From a checkpoint of a small transformer trained on Wikipedia.
Size: width 512, 8 heads of 64, 40.7M parameters.
Each number is 128 + 32 x the weight over its row's rms, rounded and kept within 0 to 255. Layers, rows and columns count from 0. Numbers have three digits each. The size before them is the row's rms in percent of the matrix's.

# layer 6 MLP down, 512x1536, rms 0.664, rows 213-280, columns 1152-1247
102:098181132083121116067135183116157112107109158110138097209127150124141136085103137123099156092090096191134106112124109086114115144122109153120120155164192131107137157153123117118141089136122120123103079165242149142150089161137140087149163134179108072068078109128171149127123101179079137129
102:133000089103108139122129133120130073111120101140061099162149109122136065162169143131141104146068140140107108106116085132121136099128166065106106117134133138134123129158074064129107177110102121107142094099105152145105150102119142089122135139098139128086057175158145083101136202149082135103
102:143157096171091112147133146109099103135104179145149162102135121125174145105119101112150060114158127134173140182089177139120149137077165128101119139132169140091096118114120111152134156140146130093141126076135156155153102151123103110150077111127114123181114111109112105136142115069144158125
103:116152150158121139158121100163105055142105108150145148115174055140106123155113145154135118124126093102115137128163058105169173163097142131094135080119131116070108115118093115141063189126071140144092096093201161106111098134084110099166105142159147114154133094087127148161075116071102137130
103:102150100123141088080179153139179119154161110092089082117112109159131125199106093184170148122181142121072108156108148098110125113216131227145082088212172143162082110139062129068117130102176132122186106146140183118160100124079114118129117138089098163088113131099136158123149128158173135137
099:111110136110186103111127132143055122165109175083065095174103089114157153114146147165150115127108119124114090144109142148118089157093143113194131105100110096142097139136121100121115143167196060062150124076109089093154111126120084086120110116106140159144109145188107100044129150152144116107
099:069099159109148167146134102116109107120147088110116139170121124117132136137143124122158138124098097157115159124113167137124163082083155100139146099104117161159130112103184178130098213121156117129155121102176134126175104125132116119079123150068136142177103125102127137148149162044149118081
097:179110103129108112095125167137123119103170188099100133166153129153143113205075169085136116110107144121052114131122143142072160133140155205148130063127167066102177080057072148118131119102166110082141127136106090147094093167073131174096101153091114134134111087140134207082101141081094172109
098:153157169154173169089109152103129126164121129143103095116133153136091130100146103118108117092202155101088123137115109071145163084178185092100145123139147135120157151086148106067169096097121150118148171050057120179105157104114095181196133122109076167120099132091105116158149113099142096109
101:103139166147123079093178086131118132097146173164160074157164069151127145154169091134121128090077133132149065075128069084107124121150130168087155139077181078113151067128130123150080108164153136070164149175103142130144083150112185172103136079061110122117146100121124102121116147097109127150
099:187152143108124137102138105184132118059142151195106163147111153144170118109177106131087124127086114071136146162126072132119114081201161228161182147100154157181113102117125150095148144092104150117150114070140114111086141191126196148118083217127134116153128108057150102181127104078164126137
098:074132118115088124122167054115105104159151100149116106099123234132144117156095119104139143110114110148150120141197125117162169124153109143114106176142150135191054162172120131117107138155166137116112144139137066155121157139157128103151147103114121087141149143081133156123098151092157095150
098:142133152071073124126150116165104111125099138137090163148110131087144129062132117087146091168139160079134136121126198190119144179159123145172118132118181127192096111184170156182181075183141154120131147105125170155148112143120109150174183111103175033178135104088125150139096168158084069122
099:105120141130141151094197142140107163069126123079118112156104139101113135122114098165208119154138149183136160136164089158130103097210145110141086150144084111187117110068107151138157151125143072108130187142147142134170199186112128094169115182176117108137212122125175137158049098141162144057
098:185104092171170125122136116176128122143115161128101128069134120163092115130110143227115161087095136102110114146110070112102134152147083081154183119120137119128163165087134105139140116096136132093161106119146104155115111090121072189041174170117152119105166079162118098194099078160157111173
093:142167143145130160100161109121128089204138094170091105176127115127179109153162159133138111141055101161077145131135089157133188074105153166114115088162164095084103187142047159087099165069140103150101181115178129130117148174095121145116135177142111196172134126113181139142091122158082116095
100:165128125116142134105129130135093071156168092118118092136152119161091131137152130142151126153169180150158114122064179119182069189121037152170162175135124073156182133153165100211100091083153125143120073127118110107133112127053122154092086136137139086081144091154167120172164172171125138143
098:127181124128103167087094150156115203133142118136143157096112154066119122164112064135095115126192072156137132155150117098109126111119215133148210162198061105100153178091134165112083117156121123122096131094076122160126093141136101152154181154154145135103114194114208105136167119101145111133
097:125117139138076147173162146114147136083160118141138105045084090129159181099150170169116056158140153169155140119098091123142161127105079108111107110109134168140083116051043160090110072155114126171141150125127162112100052107080123143115141129124106146108162155121095134099141136132117124110
100:106165138132073109127104108145181086145073139113136083168140078104212119135133162197167116097100114149126118131133104101170131132128189133103140136131135094199149114069166179112066149146115165134122146169158123138108103155101127127124134163165142157096066074065092122120134144137138134147
098:130159119140100166111152133099125022095136132097112070200164116159164142161136124171154104098172111139127164095093106163177120149195109150152134190144166163050076132115147130105078080170092163095166140156161142137130178175158084075104086196089137118177140162175115118100123126099177165160
100:107142107131168134166168128133117136117123148169151094185116100177063145149124117129177125133133093035141111138157110116136140145172112132129124178129122112148146131137085145145132165091118158150102132144129140130157144126073169148113083203135194108113061198150079131159145109106057169162
103:157105183083106075124083110090167131130150111116142169173110165132064219131122164170121119126108135185143111144042121110100151121120114170084095144159092165103124088047139128195104147156117102062134122115142159092160083129157158124145107135136099108131103127158114120128134125118109102142
101:106097148196129168156170148124087141123115097092100148113136068070152104122176143170118096147148074163150144187057139143137139134118162116110122148145068128139100132075109162157091143052099123151192139086122131113115129123172086170147157141135140139120127154156116180127156151141136142092
101:084108136120094114135112086147124100106113177144107075138143104103114184149105182100103089153152201127128137127106060067124126182151142196120141122070126136107129157175123137133147173153200161091120133139084124110129174132131162175183087136108155174078170135151110120121160110110167154133
097:149094152142060125108119119093143135039145146162170146217156137156156152161113060118146065122112161098149124088076134146101159152205202148083112079137129063167066118143152183175135133132101163113171105128134090121161086106139141125109149115145055090183117160144095106123156084224140129120
102:166148117083089056076164108153105139087079138122063118144111186104156115160116140137063107108092181125112167198154163122143170169123141132149151113089079139147148123097158128118135134093141182165151147086160113160103095151109121117145126211188146123188066098141143078109153158150104099162
099:092115112104167157118109113108134098165101149111138156164112148059106121118159122190066088101141170197096118148135121087138104118140126128098125136105147108171148098106109165149138128125130111144093108147143126094142137073117086094192145182152134117130132189149151115085109128164083090128
100:129113111117178130104108101150118110134104111124127102116141140137130080112087117123131057100103160131117146086169113103121163097163103179127130141109184130115123169113094139147126088150139090119111191099061148119115154151103165137126118160131107091128116112175204158129117131072101106153
099:134162121121126156123172091130088149140171126117123128136113110171094144214112137147144118071097098169202076134077070086164083139124165146111154055112143140135136091144083099111134160178109120160122197150174093130132156150155096139096144189141109122090219154072145126150156102083084151162
101:188115116111145143115071127158148113176169085063076126057163122116099169147158075110143156137141039134193148135160088104113126172122121121170096132122094102167091151083134086053068108072125136150121118181134149153095124129164134152129110179108130169120175163105097119138104095112134176191
100:108127120089111115080154041137146166108122114107148110161093103142060140145150164096094111156202103130142166147097124075105071097109126171110140118072092100092107103065145129131137131118178085137151144166109112093128148111120137101204154148077127163119085115111129083100104094077112148223
101:109108142165130155161121100115083177062125134156110151132154094158113167162158116089115129185202153143125126151097117128134116161060102109114088096139070142094116134138142067170128117130119155141101105103163154077075114096144141134143132153147132178085114042161120082131082119072133097144
098:136131089113114101082074116162130145077157203105120090147117126116145140062093148063089101100088095118163107127112132091093073187101138106140155126143130099109128113126181150113117153168131144146119164099064131132159117102104093066148130129134114118081123175164123112149066162202145118125
102:089096192170121141148179188132147098110142084177064161130123086132112112098155112107125159156081134112105135149123099168128164147147176125164162136090154186109090067151109124145132132163140171112125127082130055098145050110134151093136104118200138119092140113161170145110154185149118175212
100:126141140174147094045173174138132132147147121145114140128168177202130171120109155095134128146162137140161130087115116174120123128133114255098079129145128115188117055112121083095129141088087094126141171080118136121143106128110065137103091120115139110125114110105131122171157144141152073105
100:137155163107072107148153144112140157129116138139202160084109123104088175099056079142167148159084126100144148079122111120125089119123173153120061094111141109176083174102086080174176095115161190110168100198125161125072134126138126113177156124143122135062106138136073139125125138171116147136
099:157108116096148201135144126159126142065095155114159127182119140158063135104143088082164134065200138144134157077166179088126098180105126187112117126082119132143144156103141134140154165095149163141131120131086097112080116174118084154108161085082115143098127161136146132134162169076143140086
097:090158119129104134103125069106108118122153127110162144141116171159141056178099139075064095136141114138155142172145126153162112179179163126125140101151151128134157060100178065091150098142136155064150122110125108102132130089144152135097193129093137152137139142070139130074117159096110077176
096:148163204148131152162085121132134157101139062172139139117089105094123057073126130192114169095105170113090134120121128170136139077125121111123115183145095084131151137100156107114141097153139119105074161143183139144111109114115131159133162151163081197145131143146099102102117139153120117165
102:161094190080076135106135121095084103109106123160167071189183084179126181164165113128157093131143110110101141073095106154147163158102119165157158122113157094099127149146104062100149145078072161131167133085197101079073139110146148162086145129121130120145072142130154144194131177117106161080
102:159131135105124155117120080104169128108146086141132053097041159117184185147136152166110093153106088255116164114120157140086165134156117161100136177109164175147143172133087087175118113155121141106143152125062103130103127083147098145127079187125099102113152108075126155152114186103116144211
096:140140072099149153171141139101155149128107118116137169102138071179109131148146178154179148130174161255129120192163068107091104152127075098088144146093135099151163083138102120111097135083110091082092140091139125118143139108116097098134096104121106121161139079079083147143157127137124131155
100:109102110121185147154113136113088101159157125132169126149152157159124121084149132122080118151163119122145128116155155206129183126124132134092156161165092149097133157029117096130097126150138170107141107118099107131058087125092126186099149133136128105122042132113153122115137112100174107091
100:143119143112095147105122172097148155111140124128179143115109089136145151077120056067155128114127128139173125126114128145146135189142135175114150140146094095147130106146118113105127101133131149163118125099146174064153061121161128120079075122180127167127184175116109159172094104147088048169
097:168119130077122179088106137105094084092104093156115167148110133105167100111097229180190087124142200125068147145106064081142170086095070126139155149175109152121112126166123099165128145132119155193108098174055097099127117119083090171137148153138162107126057095117164092058068107150106106065
098:129135164109125159118152078073112107114092090111077134112081152179149165156059169164119106099145162135175140145131123136117167096129123143122142083101167154139161126089099110143068139144125138129132166115089108093116057134141103130142118139103152130177107089143132109129119113121070097174
096:092116165171121172128156161143146102156136156133132139124182123116155143106095162039157123097110104122100151148176152107138113119168100171110105129140136082145145101092114178107147109170148122085121112098080158135125083143099097097118145050163137108163091125108087123128109127058127100125
097:124098107146144054156128158134209166119197075196127159069097179138134159126138113102135100165141173078169100122135183105132122095113093169131174139079136108151143156119101058118143141124128136112080101125160139099124165130088072124093136180152068121144108117137161166083129159081112104072
095:137125140138074163135121133094119140153152099176191077160096061197121138114130207170132139176101177157129134130159127141105160137121135093121127132136110120079192154129110146160079114173087129179109140182124101165170105106197133124137137089109116095126183140166117150144086142113077098122
098:136132083134109141094100145124198117151120186121182087116102160141075124129129081109180157104139147129144129180118074111143119140146170116124135143134163123116122123111114099162081157155129155151118125103181158115156154103082138176130146193146114121115090161134138142119119142101174131133
100:061130137134151182135123110151096148145095158126129112097117150095164134083096157127206112215192146089107087109148108164124070079121175147187107092092099149061092110068145091139176152142150182077111188148141107117083160162114133107073169118186160121153148117123116099167126122128050108140
099:146119141192116075133159112160164132127126124189099145127107126155133149160090139060137122175084116162125122133059118079073060191048128072107090147149123156160140155104196143134152132144146127145129137134176074165080131091127157133128156107158098158170136133119142157128055123123211103152
097:168111100196093079174206116143112101187174112141129115078170174182169171096091106089210104098125111074088115106122092144094132145074105121139128147118142164111202146147090119162147084150135105143095112144131127114138141105181124186208129077151147132096126119105100056059168089151136191156
097:143148104170132128161128093179144167123126080150137129104174101073167129069120136139125149142107168096099163143234076094065133136154111092154099121147095056043103112134155242107106133158119188133167140146146081121169099157118167095142127170152123109132124105131178121087165146187084192106
099:113114180123176195120167108127165104143144098073145144119145158083133085160114131123135192154130119151149147090110075077147159137153033152165164092153134094099119123165136075108152159161166095138098078186125068159153145097111144100077165127123093132175116169081092056086031139081133184137
098:114128120106144101176117142074158111125127157120170042107125136147111101203151101119151095162134118216130125148207138083158122102168160147108127106167122116159116205202150129152155117168123137134136132132161148098121167086128127105115123176135170165125113144149126122157131184153161126169
098:145164155117113140138140144156097170154155108091110116148107147154189153103089123145091145124137097183117125112171179186135140089109135053122092141183165134161137143092077102068095134162141195147125158058131154140091136072056162149159159082148173161093156135125114144162166105116133102128
101:103132151080131123103120125127151092137186100119141098101132103105178161068114138137100092107144171133136136169141132103120123161092185153116085129137163122121150143179172124164099111137111151114082112187164097110177099171129124070094189146147152139067099138125076169048158086061057118105
099:096098122118108097111102161142129085111164117072157170178123136173055125152131145106127126142107140151091107040073156145154150126133090176150152170125131143162132101127073082173152123108116135115113225133102132152087143111138164119095070105107131149073142130080143138151081161086145093162
100:166174154128088076143156097122099160163136140106123130052153173117097184183154089103071163055092112146103117214119175115103074170152173170140152148160083091163150162100132103157127147137154040119210119162069130178095140086117148123213109088144111127115152141182109112135081145150073128109
097:131127123090115160116157154142066121170143160117156117135140177084104175143156162195197180153130129127135161106185092167162097151145144125095140109142141136124093146187144115090120149134065177116136162136068185115093162072126136129125145121159066147142148107117090159174127106123073162087
099:101110121154121142082129179108107181122174113112149132157126125168123075162135049122100097140157153110136074183104188166169111148201113138081136095160138123215177094209117139133185162111154123106133146155115137122139093115115197155148131090114125146165074088140108147123084184118131131124
099:117158128131211116129119153108083170115139136130110162133178107070174154099074134132100131074094078142113175161131096091119186140185180126115173120133128179143098113169136168152169178134120144110141072149103091151149088148111096091127153152131096155101101173137127127123110082113156114157
099:175157108161119151131095155086186166075170148121163060148072110135155121162167166104155147141179094088137150097123136115103142134173074182077143115128162108152125129136115144084150088126104098104140059098135105120144165112111094140113089165167178127118120132127112116164102109173150137096
105:154144104219149126160109108089152112103093125140066138118109140151133084165143094158138092101101102159210102170124187145115122113130172043147135159101179072186131110163119133129138183180168118134121094165084124086154132058062177117118142174093113128116152112107110081113177149128226158144
098:131126126114085150127155128120138122130113120127141153123123076189020093082141084194101165094130153169141176142141171122098097126061098140150127132112139113129125167159149109155121112128113143152119171094136115153160137092131110138144099132081136124118143109120113145126123118191132120135
102:180092077164079167096103091160172139136135118127117133117126160151127147129125109074099119113167117136115131098084187138124072131157042136082095170082120064123098150176113122144065114095122081149070132151099123146145085117108109159134143128162148169053193109078050155198109099109071100122